Weights of a small transformer language model: 98.8M parameters.
Each number is 128 + 24 x the weight over its row's rms, rounded and kept within 0 to 255. Layers, rows and columns count from 0. Numbers have three digits each. The size before them is the row's rms in percent of the matrix's.

# layer 5 attention query, 640x640, rms 0.123, rows 78-127,206-255,334-383,461-511,589-639, columns 384-415
102:160148144129099144105106119136079099151166162114127145166144092124127146130131130114130125137155
096:103164124156108166126142122131134168142157142174148169111117121128115151124105135159108119146132
095:108149152165169176154113167136096177118116121090146123127159110151133134076141173109108134130109
110:101112120117099100122155105118111141088165163117110086142136139099086109120113126131090126178177
098:130129133129131180112140161082121116141173104122107117113161123133151113134154122120171158122117
098:176134152091153147167094119130093139121124181149123075116102160135118163093121129120136175113141
100:123132107140119090114141167118111087141143122140137136150159090152098151170128117115131120116069
094:112107113136106147118163127156155128104124133164133139126145090166143126158124116126140129132129
098:124113131149173119121104170133120122107154105148111085120141107092100138124121125136133141131108
103:142152150116164149111157083133155121162138131138154122081132102169145096171117137110106135125136
107:126125104125135138145149092110172128130156164162123133149130109147143101099092132110149081134161
093:137182140138124114157123113123130108128161157147154142192134088145150108119092151141134134130112
099:103153127136122125122129137123100122152109155113132143142135117131144153160079129176133091123110
106:171125094104122130131117105112126129166118089083117156096128108148089132163157128125116155131154
100:136132087133123123179099101128161088147146117163102134110168134108098159128157119140139071161132
104:099150110145142109153141112142143123162130128154128090147131096134147114112125119137122119164136
105:128108125093124145065136135119094164171114129173138119113130126122176162104151132150095079138132
116:142114136121095122119128127110133073112128129074166118122149128138146113162104117148140121107110
114:148141108146152099109071117128103113073165107144133103081157111098143159145131141136120094150110
105:132119169094107149120108134128140156089151144119128138106110129096135126147121081132120106165180
103:153130120090157139109069143144159154150156114125137142121180129106106138122095186094129145119116
099:137125121141103102103143133109099091119128094115153141120146135130129108132151169117119102082145
096:130161143153124106132085090107111168142119137160112125112159156128155111086157085132120118088111
101:155103144112158136154116160124139110125135138133123157131148132157170153123149103159161141129102
103:118133138101124126125129109112167152150142144122122143165128099139125144145141127119136072142174
103:093104148080106102133104142148121106127127105121115117125124117091115115127115164162155142137126
105:125082151119159118135105118128116083124148120083134145121103115139121131107149105116135127185091
103:147084182112123131151126162150112161163157114116133126104139120112129131138132092139151097140133
105:164111156126149125111085124103157150160091142136136156185093120110154145150139079133108143164117
106:131167116141112100117109133097112140184160106096096110119125114143159139144109125068107164124088
108:171071172129110167122138110150160127165121130126115116160111162118145138133126118118150160177128
118:103121113130156129087115128145136121156132131136159181069146124103134146141104078091156117122118
113:083131105164087112088054117170154130144136158134114155128162114098067140162096105099113096135145
112:112117178138137138146156173113106156155094139158107119155125120118157142136106101114130143079126
108:091102124150167137146117125109126088119117135156124131113086127092104131139096128122162123130076
106:135144129131124115109133128151148119122198118119099102152143135132132104100119114098116168139088
112:118121167113139159127159129135115138118138083113120140153089127103177121132105109156110130169121
111:172175142095116139123137117146138128117148145112082149141132152123137117107119100132137130096150
106:113108149131114155129152102162150138117109136129070129129101142153131062109108166095131121157147
106:158143150184113128116140154127137158134133181093150145135144150125129112106101120133150129172097
101:164120148131113124142109129136087125143122123111100137150146102182111124156126128128092101133149
111:120173081127072132129146118109141148148157152178126123105133143133100149110127136124114153118107
114:143110166107128105102155122130124115134119111100136187148147093138142145133147060112152107085102
114:160124137140184112151101124114119087136135134115135123111177153141123052157144127131140153134124
113:112129181109113168148149147140135133090135132140115102156154137150150141124149124115085151128153
122:136164129155113124142129131105099121171104164140155120106154156129111127176146137126134122098088
117:143147165185123150105174116175091119167128141085117137131131156152142133109153148101164135109117
102:130098144117115168131124130120159130119145127079154119118120097160131122119146106117111101114117
110:119106108111105103102130130121180133173113110160138172086144113148110101137148183131133108108140
108:149116147134098122110125094096125116083121121135159135174199135116141140146134133121055115125115
097:144114135135111077148092085135106111112118138116116165149167141097153117149170156096110132092149
097:115112159118098149134131145109136137126133158116121084161150142127157110130108108106144134119147
089:137081191097159133074128139164155149115116107148116130148192073116171125111129132121146163124087
093:128141118121127096124134156142123135088143144131111144118107126118087120136106194149119163136164
085:130161151099110147128100200118129131096130123159085133119164118129087119117109172105147188168087
094:122093127128139147148130135162099117128132153145089136146100117115123169136084129125152144135128
090:132108151122121132115096119118133126156159142149134129115125136124113115124115076119120125101097
094:142130100106142172127152089185103102138108099141121148138175121135126123077100124086131096056138
098:112127167101147130118149147128125172120112105126085143103152109100132137117130143115139135122117
099:135127123145119094143145118143153112141151103107160121161105142193129111110073071151127138109103
102:079124142126122126122168100125124164165144151157108132116104108119131140165120135128155147148152
101:107146150111119088141152133143092126118115144125162155140130095138128126167130160156140142195150
097:101129146107162136068139070141141099165157117131116119153141077094121165141083098142117106099126
097:176149087161159110185117124129175152119133167115132114104085128111105132108151123128133116134176
098:147139138155179121166122153124164130093126148088141188163128113155109161125133141177165118144121
100:144126100154137126165138167149184144108134136127116159112087097126118120109132132129111129129128
098:160150113148164108146103104134145138157130142127141138157100141114110128130127153158102122168121
096:106143128165113114178099142090134095138155098058130174142141103134130121149112116117124117105120
096:124149176161119128117110139120122147100126133126123076108180117133108141114141139145128118144090
101:115130104119132157132119118102144110146151097144120093106103130162120160132126133139145081096133
094:122126159130115126162150148168146188124142128098082101144117145109130101130136157086136113160164
104:081144154135113140121141118136117120128113076127151135139106112157112118146143120146095140133123
101:096153095154115112134114138149134177125138124141122104108172135148143121181101154122154105126155
099:116140156073160154063136135106140127120125134088121116129102163124136141062162123113123170120155
097:102140093125147130094133090115112104144089095135107116106111114146107140139175176155120148134131
110:082128095106118138107128115152079124091099065122111142080157132134115127134121092087148139126151
101:115122095138183145174101130126145088106145109087127134123123102149129127120159136132097127129148
104:111143156127126164132159135112115121134135125074109118090127142173138130165122154136114137125115
095:156092152141135142147167154170145117104131200100135095097085127165160130124121165098083145097124
104:131088119126105135109129146112146159132077095129128144118138124102147126116113146108092135155148
099:118135178139109114065111151114098119138119127110172172106100131145128121153165134176172155176104
105:164138137142116130114110110109127126181134111128119159120123159144149145107143104163148084181116
105:096146118102100109085106123149123116142134085143099135105100110122122121146111118083152119123076
101:131083112088136127091106112140113135139121108126116161108078097101112133107088091124128111117157
108:151132112146087165187122107153091127123158164166103148132139093134120133149107140135111107128126
106:157177113159104140126129123138154123150122121119113145105131103126141126097133119147138166146133
104:152128130135186126153154131127157114133144117142136096141137109124160089097119125158156108115146
105:119093147140097109128103104148140126059162104106134109125138147118156145145126156120115130114135
105:153114104155102139139107098098113127126123154121130115153139152108123127138135125089168138152150
095:129069166126087141171116127104148119111144122110106133122143142137124187118143158132140112129136
107:181095089144150098148107113155109103140107141149124158134121134152109133099148113135120127095105
108:124137112163090137143182111178139138164147158132150074118132136150114128130055125101087167170142
104:150159137121156153120140104168139118130124099125128131134156135150128146057098108105111159094118
098:120150117145134138163177124142118096107169125106158124164153150129148094103161143119119133114177
095:129150119132128128129169172173145130075100163132176135144130152120145163163144113119136140146135
101:133185131116130104107153137119089109112116130128142133136110154088150114146105090127111126149130
105:125129160174139129114119109139129126139149165119115154095124131127164132129128147152148117165103
114:139155138134134131115129167112112135138137121148138148129133131135117143152108126141146111133172
102:133086140113124140079157148107103143111118125119124139073094179153105125123170144105130119098163
097:119122130120105109141094142120081073112124137110143125118117105120164144140126111102086120113131
092:101118132162129150100156105103149127142111136114096093112122105081140126138103147091120169133103
088:101121132150105142080104116099102124150119168111110109149135131127167099109095138141108161108092
093:152110126126132125132076174125074150118167129098119140146140137132120132094087135115112120133117
085:132150111125110075130085155119145120119105122150117135111084161141182124094127117143115170138191
102:164125145127137137125121175136149100102108091134140121163156094159121158140127113159155139133163
095:150109107122137150149129143144048124146100143098129176120113115123098139152079123091098177098137
091:099144152145108111087115133123112126121096131131112170107087137142103151156130131110136146140120
090:095121183129116169086125150106058148147139133164158144156122134133125154155119110098134136133083
106:120121122105147123105129133116160089117103068098123068165113149126133088102128133141157126104117
099:113150108133090122093153154148122108151109111113146153123115120172158128132122094121123199135117
096:082181152184114130113125162102103129160127139120131157139134148160155138129082097134110140151103
100:094136155120131097125137163121158073150145099119159075140148096123156068131143143153145137136139
103:119145165126135102108155101123131138107194141124122144112107058117118132120110111124132163128125
101:160138103180144154150154113131132142205113155103122157093122126158137138163101103139121107103109
107:162131085166142110167122127137114093136120071125104150150148126126104110135121128147136129109110
110:131154097143157147144081115081179101127112149129142124153086137107121098124089159143143074156119
102:172104123131151156096136129159121135124111145142146115118105192130137120153167120134098131119159
120:109134137116108111161122112121112138119130092109152161117159093176141118124117141131128128107143
116:127152129125107141150188121113168140096132138129093120153138123099125207130146130104127119155137
106:114106093117151170090123162133167132155111124108116142114114140110145112127122142120114125155133
116:133163103175146132130155120107172154095141096144133134159151101132116134141133187106137112113124
124:103165124119100137142164151110100094117122112110161160069120133153067129169105129115098137114186
126:153109105131100136150088131127108196109146150133109109097167190128147102135126136118088113164168
119:123141126140107138125094146119129113124124153159118127119133175086084143098149144117150128146169
128:149109124118105146159131090167139165152176125157109150152113107133117112146109148128165137150122
112:103072110074137178074109101156144122110118133182130152125139121101107139147167118077171135170078
142:136111122140142125105158170141068099141130075074106098125145172124162116110098146139118113134139
127:081103152123117125135147121161080133112147148144137131095143110158123178134125113181066135134133
127:137122125127081103118140138136118146181133137123107138099094088159151137090085116078094157155121
137:126152117156110136147116141125156168093155104131151107155148093103110143156092133129119110172121
134:165145141133131115101123151197119110115144126069130144145115147065118117153109083120113114134145
136:113142137120081132079176131160139098138119129104137109138083178096125102156143092163113166187125
120:148125138141100167116114137175089143138130146119105125156140116109125137158103117124103115091114
124:132107130104080120132167128098121182137113123111122149141089157167113143135145125122150141136176
151:196132100129138160120115078099152120104194121101114132135112142073129134074089157129159136098122
126:140102125100172173146128137139175142159127136146122142123124131116116118137110123159161166116138
140:179112127131167139130162135191185115108183106130112114150142134140122103116077130140141104140155
115:135144106106082128145159139132142087094153125129118174144099140141177146169187111098114152144173
145:108124115146036110171161153120082146136114153145122116096164129143102082102100120102073100123211
143:131135104124126173151113100077170156116137115122133106111106123121152127127127144123124115147122
131:149145118121141108126125086142140093090123120106122108134116144097143105129124131166200085103134
121:140158097143114124171135141145120119121128197164118120096144133150149156120144118080099167124099
115:111120127074114100112105143147141124143133082115123123133156114133079134092100148134122174141116
122:107123143147103121112161087130107135140156108096091090149097110095137112122128113101167106150106
134:077166133133115069130098178124130128124149124124134113140140145112115155109061162117103127106154
118:124141169133121118118096105106114154165131150156110117107153151117113131135151131130083112100154
119:139159151111116161079154080127122097128151092110127166125114120135135136111150166065168103136097
137:150140155146161113081106147138115099128112135096151144162140157099135107152109093129134149153119
126:091134119112124107121103138125135128165134115104125138087133138141096107129079169121089121131148
129:132130128107108113089126115107135109117119108128133102124154097138115133137157165088115145108140
096:109138123128119152162143129179122077120130163128158130149154099130107106080140083143132084164141
099:143126108145178169141194137114096105129149147142150141155170134101154139118162119122131151081150
101:137110123145123122149127109121142149131143155129150102117140138089140110126157133123087106154155
090:101142143119135105127152123122117130138121124148178114130138097172121097189115122099135119145177
100:137095113065108098165101166132104136053142142130168112111125153112102149113139159116101142121154
097:154132150134098069108104176134154109120141126160130131168152116133137143141074120123138105177142
106:104144150129120162111128115152130109094140100144103160159093129147155158147063112105181115105112
097:115133103130103087155127135132166133148135131151140112147154136170130080166110120099133129113130
105:114193140098107159126123102175132126121178167116119143131147088101136193112062142121105155134101
099:136123107104092126143126111160150157112144111095128173113119137155127140120127145112135136121125
108:080096120089122127109145110117098128115133093104146142150138158110160110131141131089115119121124
099:085153118155119136099149150108119106141073159150097112138128109126176135122102172134123128131146
111:119138102123097119149114113093093094118091091094147169148134097137131097146153157113118120096122
110:183086121124124117094139117142159152153137109119133117151090139128130153144085145128174151127126
104:089175149142128130099133134155113128171156165125139111144166094142135125116132087125107133134124
102:126140092156136109110148141120147130111100091116155139126137129113088116146162125153092133155117
101:140099169100142110094130142166155130155126126121168133105123155138087141124143141169120119080182
103:102095136121097085142159111158151116140145143152084115108141093129126121084129134134099136113148
108:145096120159123128134138088137113092143103131140136096072141139130142137187152146130092129101085
103:159134161150109158154112091155140119108159133161130136177109112117147201119149127148142124142139
104:138135104113119133125132131120098149148132122150123112088128140093159102101143123127144169150148
102:101147143130075148121167112155145123137143146122115121100114115116129138134119141075104132100105
102:105146142152063133082144127097112122092127151108133143094142156128116113094158103091113131125184
086:142136114194113106107115078085142084145122082123146112162154167139129113157162156138129130123112
100:128153145112148166120121164092158153134149133098098130167118145128136154111173115139143161110122
104:090132131112141077177155134142154125199115152182103124111146071112130131123179107123148112154103
098:120131145099121133088122100155131115194110170149089132133106087074118170147113089141157141096121
098:148107143115163112136143099136154096114150093125104142144107114123105100185130090126128151091152
105:117118182130131115090168166111111087121151139118127111122104127124112127114128134088140118129086
105:094108169162122109087118137118141152145137129130106155156075128150131166143121178116153123103098
100:173121106090099142145126096069135192132151081149142114173136100161111129107120122131148096135124
107:165173149126132127175115140118103120139122122126106120122127139106144113143121145135096134155128
096:086141124156118105126125144102135114156156126128122145134099162153105147121112126179131153149142
103:108094090147110105121100106106107165143116123138166154146138100112085118090124154115148129106136
108:103117158127155155152124191116109118116114120126134140165082115120139142144132108120104138121114
099:105139119151154121135071167112139155165100123132101078160148118124148146118128130153165168129081
097:126150101193132127163121140146126120157149111119142150122149120118118126106124158105142120149129
104:173107161132123138133116160147130121123112128110090121128151137134129126118131144165166113110112
109:132096143114119112110113113095135107101127154124119147122089126141117112075131107141116111150155
097:132094132091138149154152148097132124108087124125169146116143144156154081130125162134125126100133
100:161145128148112135154123150133101159126118127118130169091144121106116128127098127056130176154120
101:143150137173157098104128127129101108136136088175162137108076137134080106168139146145154130128112
094:149122143092122137171121136160087120104151143124158108114094163104119097117099136111125131132134
102:122086142132095115112134133144149147134157138129102169137110132137117173069156131113173131169139
095:124076118134127104137105147141123086115089150113116095110136099117099137133110124117106128151122
094:120138129124109146136123139150149153076133128132141125150160143100132121143158106098110114138140
104:074128143133089180117131139103102153158100096148124157150133156109134106140102106105127105136120
105:155106146135121098120137135123107143147124136131103149102165159133123126112157133110160118135115
098:168122138157144174158127132147123162129100092120150149100119098138159134144117126176127139131117
096:124129120158156154127153109100120105124147177115139100121142131121113132169134133163093133093094
099:114110123097119161107122115091158106144118124113176177102097132115100115126146137144119131093124
092:146100098114108153145119154134122129131112129109123090133098147140151105118110150066079152107140
094:070137136195122183086126159112138115121116126102126136125099089157149164107090147171125140110127
101:147134126129108161115131154134160159113126158077170112092155144092096158105108113152119178122135
095:137155144142116130131112075163128164149086148161097144111136085169142130130137172166168126109116
090:100118095103155113155130140171109130086158130104126130170090148108083115131129140092111150141152
084:143144117073166159064121140141086096130096095142087120145135139148128098115182170137158159135109
094:164075149146142163123092127117140150114143131123102097077119109112148143165128148156132115073131
092:155110147121159143143133146134122139132116132154132096152117095114160159142139185125121129110121
089:167136132069147115080125159113150145120169158180144120162104124119163135125114123094170153128127
092:138161168099132143112171117159169121133109126148083116121099144114140106111111075090125138156094
085:133137091109135127129162111141136102088116087142181101097145157131150149133135140181086143123114
095:137137148170128139094131126121140150095131079141107129140095136146107127086078121123132130111137
093:129155116135167121106124114116115128141100173156124110151152121115144143169087142132139132127149
097:095140098149076111140108094118168108112115125107138185119122122078115142141083155174128085135093
087:147154139117041137116089149133134091146133109119166159088097119135145135117124143135136103094122
086:128160108134113146140118111143183131151156138096159142139086145156137136109057133190108133095118
086:109122101123091092142121132124135152105138168126156117133142124112121145096169159122153123115138
087:117117160114100158150115118150103124126137183140132125138133162132121121132085174089126129103135
084:128084142123139117146083136186150128108111120127150098114131113128174132142144158105108175133068
086:150134175137131143120135111102156160079098158144075085103134149119163141142145095189127116094140
087:150146128100084120157138130108171136119125156125128128115096084145115174134146121140097142173129
086:142139114116157157112180110155102164149112167104103120152122116155141142135130150118124106061099
084:126129167171098137122128119111142124137160124129151156143141110130106155114111167142120135155076
086:148116155158115129160112120111140154133127164148122102130116195118139145079126121115153096104161
085:112126119140163132108136116109109133112128162131121108123128121125169134162157115146150124181118
090:114098142106146151138096115146172111150133121148136120149126163129149112132147138103125110123135
091:165105114131122138104136163144144109137118080145113135120114131107125134125108110119164132172153
085:132132111117080129129143139145155111129118124121117097125112132132112122115113108143109132149138
085:098125156140151150142124149147146154144198137122109154095134102130135167156118126087116073165084
084:131103127154131147128131113139136133147105168125162109128122122165131137142115112090070152129153
088:138139131093149147181085135126162113159093102107135125112125140133152155174112109104140156099113
086:122095190131129115153102097129095109138161100095116153107130150144172104147108090163134094132110
081:123119115128164112114146162098094148158145140113170086170131147156178137095086105123137138153135
083:109113123142129135142117110134110082175084118128106078158142125108138100110142169155164098132138
085:141170113123134126121166159138159163150126116137117105146115149105088145095099126121112148085121
088:145138102154117122116134125107133119116115131100116147160110134133147107101133092126109117147122
087:109151125134143104159127090146139130173178131120133079141140120153124139125143123143177097194113
086:145102120110133087134150191119133164095155174102117106144128117178141124095108122118095109156152
087:139205114100133147090094131117106112114140162124097133116178085101124135125120118180123152115095
087:129153109173105161155162132149127101157181119121132175101118100131140090094170114101068087109137
084:120133108156120145120128132141112150102143131087107060162093105124106133113103079137112142147111
087:150065109120148142128148116105119128094120114117154144124154133136116099129076125127087141109118
093:142145110146082110111122097112106133141121150146138118156111124106107148123121157133130108140164
089:141106083074138121113150139103114090104112087137109141122144113135168171123126134122159122077128
091:112125113162115126092145106148148110130106114117137133183084134129129073165135112127149137176170
080:100060127122113106141160147148175137126133104166135105102100123109153175137075095172145086114145
087:110134086122146139145135145110149109157172164141179127161080150104109174141150112063140104141125
086:148121146136120127116134125147130115157199102137129172119161140121139132083153142121166138085080
085:154154116127159129122137138087151136117080118134153119109078170158111106107160164140127092125144
093:155128101135131102116096133136145129096113116141134200143114133165106127123143134083101118109133
088:140120090125103096170153082092145146106156155112126133115144122122119144183146161104123114114139
# layer 5 attention key, 128x640, rms 0.11, rows 77-127, columns 384-415
094:095119086150154097131170111122165115126153157138155123097065112139118131104140118169128143116164
087:142146125125125125123119103134139147116102107120119113119167117135115107151168130106134111102116
101:158111161119172136111131177131158126121067110113108117131104136148118122138118069114088128138126
100:142084105108106112128106152132084127111126173136137159161141138124149117117107110111091122157155
094:118090155092168104140105139146171107120131120157159113109122128114137140076110112198118165150161
097:117132178125101133092149095121094134157141156132132126141114127130125102150132110126139109109096
094:144139097131103113138149134144120147143109134108153143132156109153124128115136110128158146139102
096:135122129126110116075116144110129142118104122117124159149166145140113123087118098120128090139147
099:165177096142153111128135139105093113148122128106108120116125110124140143155100148109108111100132
094:159111160118138146089115092114109148129139107093133141114155162120144130157122152173091107165135
103:137074124157125149112130133090119136126102153166122104150169112061111144103122130114142088119099
101:143134121127113112139112134128112119094108128103149068109136134059103107142142114171101156101100
094:099061181137138123156113131115159112066127110118126153155118134120129112128130099125159149167130
105:108102115114126077135121155096113140111082102133118149113162136185137090169135145099141148138156
100:112124146143124147118085148122117128108147123135087105165155143077148130118123117111120163171142
097:151119111152118127116140152111128109086080128095139131101160139120137118126107100143131176134148
096:122145112097147177115154144117089090145091105118109155121099139112087116102070126136075112089093
108:115121103150122090153088154082154109101109113114080147085145089144117087126147135127121135134174
103:089148136151128157084129129103119143140148146173093133124137115135124127178122120134140120125161
099:104106131153116109131118114150123164157150117128182144130125113145098132101113094074119181147110
104:113159142131134109105130142156084093145109103088114134143135138163137141134104107166132078156134
105:117113146151120140152120149130154130149119108127134138134117117101168156124166134154086108136139
113:136165134109116099116135142116105138092113154124119123075119114126099114133183131143088109081155
106:071124118081138110103132115116118146098140066125143126148153140133145180170120158096130184143144
112:122136116145077145127125141117149142119135119163120128106139158114097105135114168103141183136116
106:156141082142113116158156150136136160167124134131107140146138083156130142122095142117105142083090
113:154123169150137129130069133117140160113125127129111104163145138116103133124110163121154134140122
104:104136158118100147092097117126119129119134128119154126140169156142134127159084120154108124089113
115:109123136123109125130152109096120060128133116084140128144118098135115105142152145166103163180179
115:098163108160132114153152142111111182122132158151091134085107105139116124104126141085103091117149
120:163149114110135130133124131136131159068129139173143119149168119126106111168096114125155108160110
108:140126128135136139084120179155097131133130141090128158154101157098107115147134111127147164114131
117:116104141098101122114132104166081088142117106100118150150139155125172112207167103121134108142108
108:126126145189100144070141132149116153095141132130163165107146132128119096116117135124110099159092
109:130101146115142123153119114112148124111102123108171144110175123135139168111110173164118105165174
116:174131103153139124123080135132155144158116153137128127096078150112075150132101147104142123091103
108:136140140153153116182126106114131098111115133123116136143121114117123130088127126130151151129140
116:128117167128132133148136134174141120125185138148106112157135110096099144104115119166169150091126
105:129174118077119117143213141108166134118139109101113154132100122166122156131127137097106165114130
115:098124132124082114082111165116096132129100163130139082081121133123119117119080147090104127082159
110:145135076111122134131133137076130121152133156143086132132159108089151110128126179135103162134141
108:086152085098182111118116114136148090119152112115170126145116128123150172145148157181192121156126
106:145103133158119126081140091149098088148122143142153136098122129152159123176161103098151059132131
102:099134170115139108147131120162111157108086118170169112102107149124126097135149174124126143159131
111:112109130117143136095131129114107144123130128174106130130140132083151132098119142120155101115123
106:157198169122127109100093112161108127180190104153113112121135139137135089152159118098130131125160
108:102073160127158179127118157185055173168116105125095168128153132139178110096141127143117154118116
110:126120134126135144125127126140120092086122137119124137133123106090134106115121098090162152142170
115:131121126104139128088124125154152122093151089114117134129117118129106108179151121143164172112148
106:127126131180150122168162164129089169145110094134189099095091071106161124136109130184099142132129
109:127116076088108097132083118102072126127138139130161109101119136136128129166125117130145130114105
# layer 5 attention value, 128x640, rms 0.15, rows 0-17, columns 384-415
100:090158119141109210115175151116101117114118163117118145161149111129143151136152068133092111133116
103:132139119134110138166174107138108139145149123147138095171133136101135143143107089117129113118109
105:148133149097112142168117133119147163130141151151126131110116156129148130121122133088129114126093
102:135167119163136116119130099148115139154148147132142112125136130139071135138129121139135091097131
098:101087101096140138147145134125106152092185147158136151107145140092128114133133171125117115105093
100:145133149099142165155113156159141106120154091127144108117120133131076146137124117134104139195123
098:104122137141148086131122090077153136143176163090151168152167119076144139171137134167120124161127
106:122072140157119130137112141107109131099142102060100127129110148155138115139122120176129109143133
098:069166148141153065099138161149152086133141175134114106143099127092125171126112154119101095146135
103:123129136126166111103106165127132097066172137152117154139170140109134169112137119116155112102131
097:119129135129136117170128128144133137144123127146162107124150118161091117094149122086122170141112
103:108121122097118133168133144106109159127108163136132104158091130129128119135137102147120121150145
105:152157110165111103148134147113150096137112077113154092130126132147145151136115104132152088127103
098:102122108114104142129120090179092168131153122134157155126133111117140151137174094148105095124125
102:124126113134141153132141136149136129091137155130120149132113149149147143108063101182103131117163
099:156156113149141123138106152102163149139134143116097144117157143120086118114123106115126123158159
099:118086149128144125120140149127113116151129133142135101098107085131127114099127090116137110120112
098:159147094129094151122157187114116116136118129105126110130113128085120177128135151150132178077125
# layer 5 attention output (transposed), 640x640, rms 0.505, rows 0-17,128-145,256-273,384-401,512-529, columns 384-415
090:158129091133109147157116161133121138101126086132156126111098125150136143136099121105130108119139
102:174132184092122123117118145134086115096116161128123144150160097119105126136110093127153095101107
095:124153094128132116100141151142148126139099100105135129140090127125129119101142145146141083103091
096:129150151186121137165142132099115113131161114122147115133134135167122097077146117103120110161146
091:196067143112147103155119127120179125117117153175099140117140126151153118139151135165154126130124
096:121159072127144144134138126145170133098111141174119122093110111136119154145139156166132117111135
091:107101146137187128117129075120098148140119156091136140099105162085156111123203109113092109144097
097:130155108151114105117137133099121160090127108062119164097106169167117157113131069164118133164099
092:126175115122157114129152120121097153123122150134124105132150133096092146178133143158109098086128
089:122133158173154118155089136105103111162143135169089109192129125119148134130120111154153104103113
092:107157116144125154132136096110116135179129153118152123085134148144112147102147107101135202133146
090:092136106114143111168124122096108135135080105135138159118171141141121149182156097112147105095154
097:111108073139070144107133157125111101120131080110142117142160122132130108108116131118147127138110
101:159145125094121125134164124113096121166154127127099116120096093134130150082120117150086124123169
099:134102125101093161140138095154128104114179151124124121102136119102139096095091136098160132147104
094:099177157095120151117140108108139127107101168147170129093125128158111148168148150137140168109142
089:136120148149119153194138147140114113154131138154154132130162129151180128153086111066143107143096
096:171122122104110163132098140122142109134191160081143135117139202097166168130172091192126116100138
102:114097125133098131127153093115143117150093143155134134132158176112106129076141150120097105107057
107:112077114105105185100160095128118154134121083133133125145125130113126104096134099121134106164160
104:103126086122116158146098163166114099097130178160118113104150130146135188135110167139141133159128
105:080105110126106142110117147132109131097125102113127130157127102111113132151168104165091109084099
101:112139135111100167086140123110133141107177101113124137123119119142126094101118162131090166144101
104:160143118110172107138155105134097110119096152115123142147064124141123172068126120137113108138087
103:148141166150098115132110124116120119131135150152160103149168145143126136096074165105131145118114
100:119147161119148103150114141119192114147174124089133173128120100163123132120158100188103108122134
102:143155130129138125146181117121152095122142131100168143111098153119098162157094152157150122128102
107:194116113132108109078117150162096170132104131132131113086109132123139145046135184109081157123123
107:103139107122115117071102119148150146103143155100166098172101169059125106125047134136122156123102
099:148133166106134106161149124122151100103120154129151107123086121126125079094113106143118146106117
114:122179135112135149094124102138088117094093143185175123133149149108093179114136109167166115117145
104:166176145163130179143169140154128151120106138116137123131135150141091143123122126106111158138126
105:143099124124131089131078164117139138134095111116081133112139121138122176133115126122131124172127
100:129162097148170131149149133171118148116155143136169127180124106104165118110124116107114102110107
103:164123169157136143131117152118110143137123112102143105194114099160115190123125087146138155137154
098:138141102127150103154163102167119099133101128086117121173071129164144164112131096107134126071131
098:117164124148146109189115111105124122108112114114143113098135139089131105129111128109096118091110
098:116142104129126088117141117161135159125172119135117137118163134169117147142150167121112118130102
104:120150164126186134119134148140163106092158117136114108099131165201137136147120140157164151137122
100:147120145122155155176088112186128156100105152099161168104149154127124103131136165112077115136123
098:104137131122168109121145153133102102127097139164118158139117112154095106086157105121129126114133
106:123128117119134102078108123134127103098160134107135113088147129163126138111158136086101170143144
098:152141123075100139152138122124120119151130109165132090131139133096136161088101094136100113109137
097:125144150127140158131141092171096106108123165131165126148080146103156110123151154120110120147151
105:164124111196147138119139137110190117165142140131099117146116127118147122099110127127120087097123
095:107146122088143154150159121119116126103115106129145118083138123142110147109138116128122136171113
095:116143116093115131123113125105130139153114139145128095140137156130143138137148106103124150127093
099:148123156152106136177136099150143120144099135103141114144076155089158153129152132118126091130152
095:101137154098150150181113116099145136131170154173124099125085193122104166084126137140105119149102
099:117089144147160136096140149132128103109108128194153099108150121108136100161138138152123099109141
102:116115129116138143110160133126157110117145152129157114099094126111142153166132120144103093103119
103:176137133144112111121104128140104099127122110147108098172143160141138100131082088092135138153131
105:096143156152158133071140091102144082116090142067098143098146147117129111124107145190165104122137
100:086089123155140167092162096175126119140135146165149129149128128139122125123125109138154085120134
097:114115139130142087159129144135128102102108129133131104100137167141101120138086136122146129160145
100:160134123112163122165117133123120172147105131116115146133100085114136130176169159062162159139147
103:102104158139119134127141156164094135129109115137132118187127112132120108148114137136038099134136
096:125111178116122142137159128097148133113135129141149134114091107145148181160088111106130137141148
104:137155136126126140108157106107186153150124108090108126161132129135150145115117148085179149120102
100:121092164182163117160148105104108136184132103146161101153135130087106101158198100098127102144124
112:159120117132165150147159114153164111098149084128134123131105124136167122103152153164135123119128
097:165157155094147123120132127134088099111148124172164096213140081092146160133130104066120131121112
096:121107147128142154158119105138111114121110126147118154111150097140161120186118119156140166104134
098:111097162087088105155155144096111143163144138141125100134092092106128091138158151100121120117162
101:128147103137162138161148090136124119078118104160072120131121123153143091100120133125136127133131
104:143121133148118111112136097105104147098129157125167120129135134114116109165140124142142110127160
098:154137092126122117097117117176109127150120124138128111077160084158131112133122133108095153120142
104:133130138139162046138130126118149131135102141110112119130123195129116084133122142109117134141129
104:120171153157109176124106127113126160117108128155099130154119202126128092138180146167118172119148
096:144126140054098124133128139112128140097116113141134161109105110128118190114101133174132153128121
101:147093117126159137100155129152143107111123119166113160157117133123084117143100152118094117115158
106:152115153128154116081118162139143146097117146136130155110154119165107072091116116163148091156113
097:095164154158111129182115147144160113110110171117112160098126137118110169128154138077139152090146
103:108152097139112144090138107132103098140106094115121137163127160115168071134123146137146115151088
096:142128136105140130187127103167109101107124105143139156150124111142128108137122091100116107064107
098:154116112123125140163147090128104077133108091135109114158146109131133143174140087170155120175107
099:129130137135145139152095151139138158096132095142165141144168101142151213130136112163132133128141
097:132151139163084143154145127141112181156125110134143136147138110099109160145094129153156113121125
092:109120086112103104074142132072165111140085093091113139100127072143211103092130184168134145104144
108:155113189146107123127135143102124175174133094098117132102121138138145142100157160142093173101106
098:174117147111123102088101171097145109120129136111158125135155087115160135138126107126132100119123
101:158129127134126134161155143138138085089105128119098109131126154131157147058105059126157148105131
101:119107125143094122148128138107117129135105137129114153135118091143131110088127155089087144116139
107:117138121149103156141145158122134114128142098158133126102092094127123149147143142144107163092106
104:162123105116089108114160153133134107089127090101082138134119137147129120115152122150117098120146
095:126104110151172144101100110117140161102158109107134112165152122115107135083156094106120115134147
104:154161129085088084197109142162153121128132124115148163043078140140154136146129173150181142121096
098:141131111136207166204149144096156171130148114105118125135130156140137145133136153108094154086128
103:120088147093160149153120127126151136129134137155156119124140123135104151113145152144125120092100
098:139135113123137122099137114065154152172097133112075143134113107169109116147122171159081187124131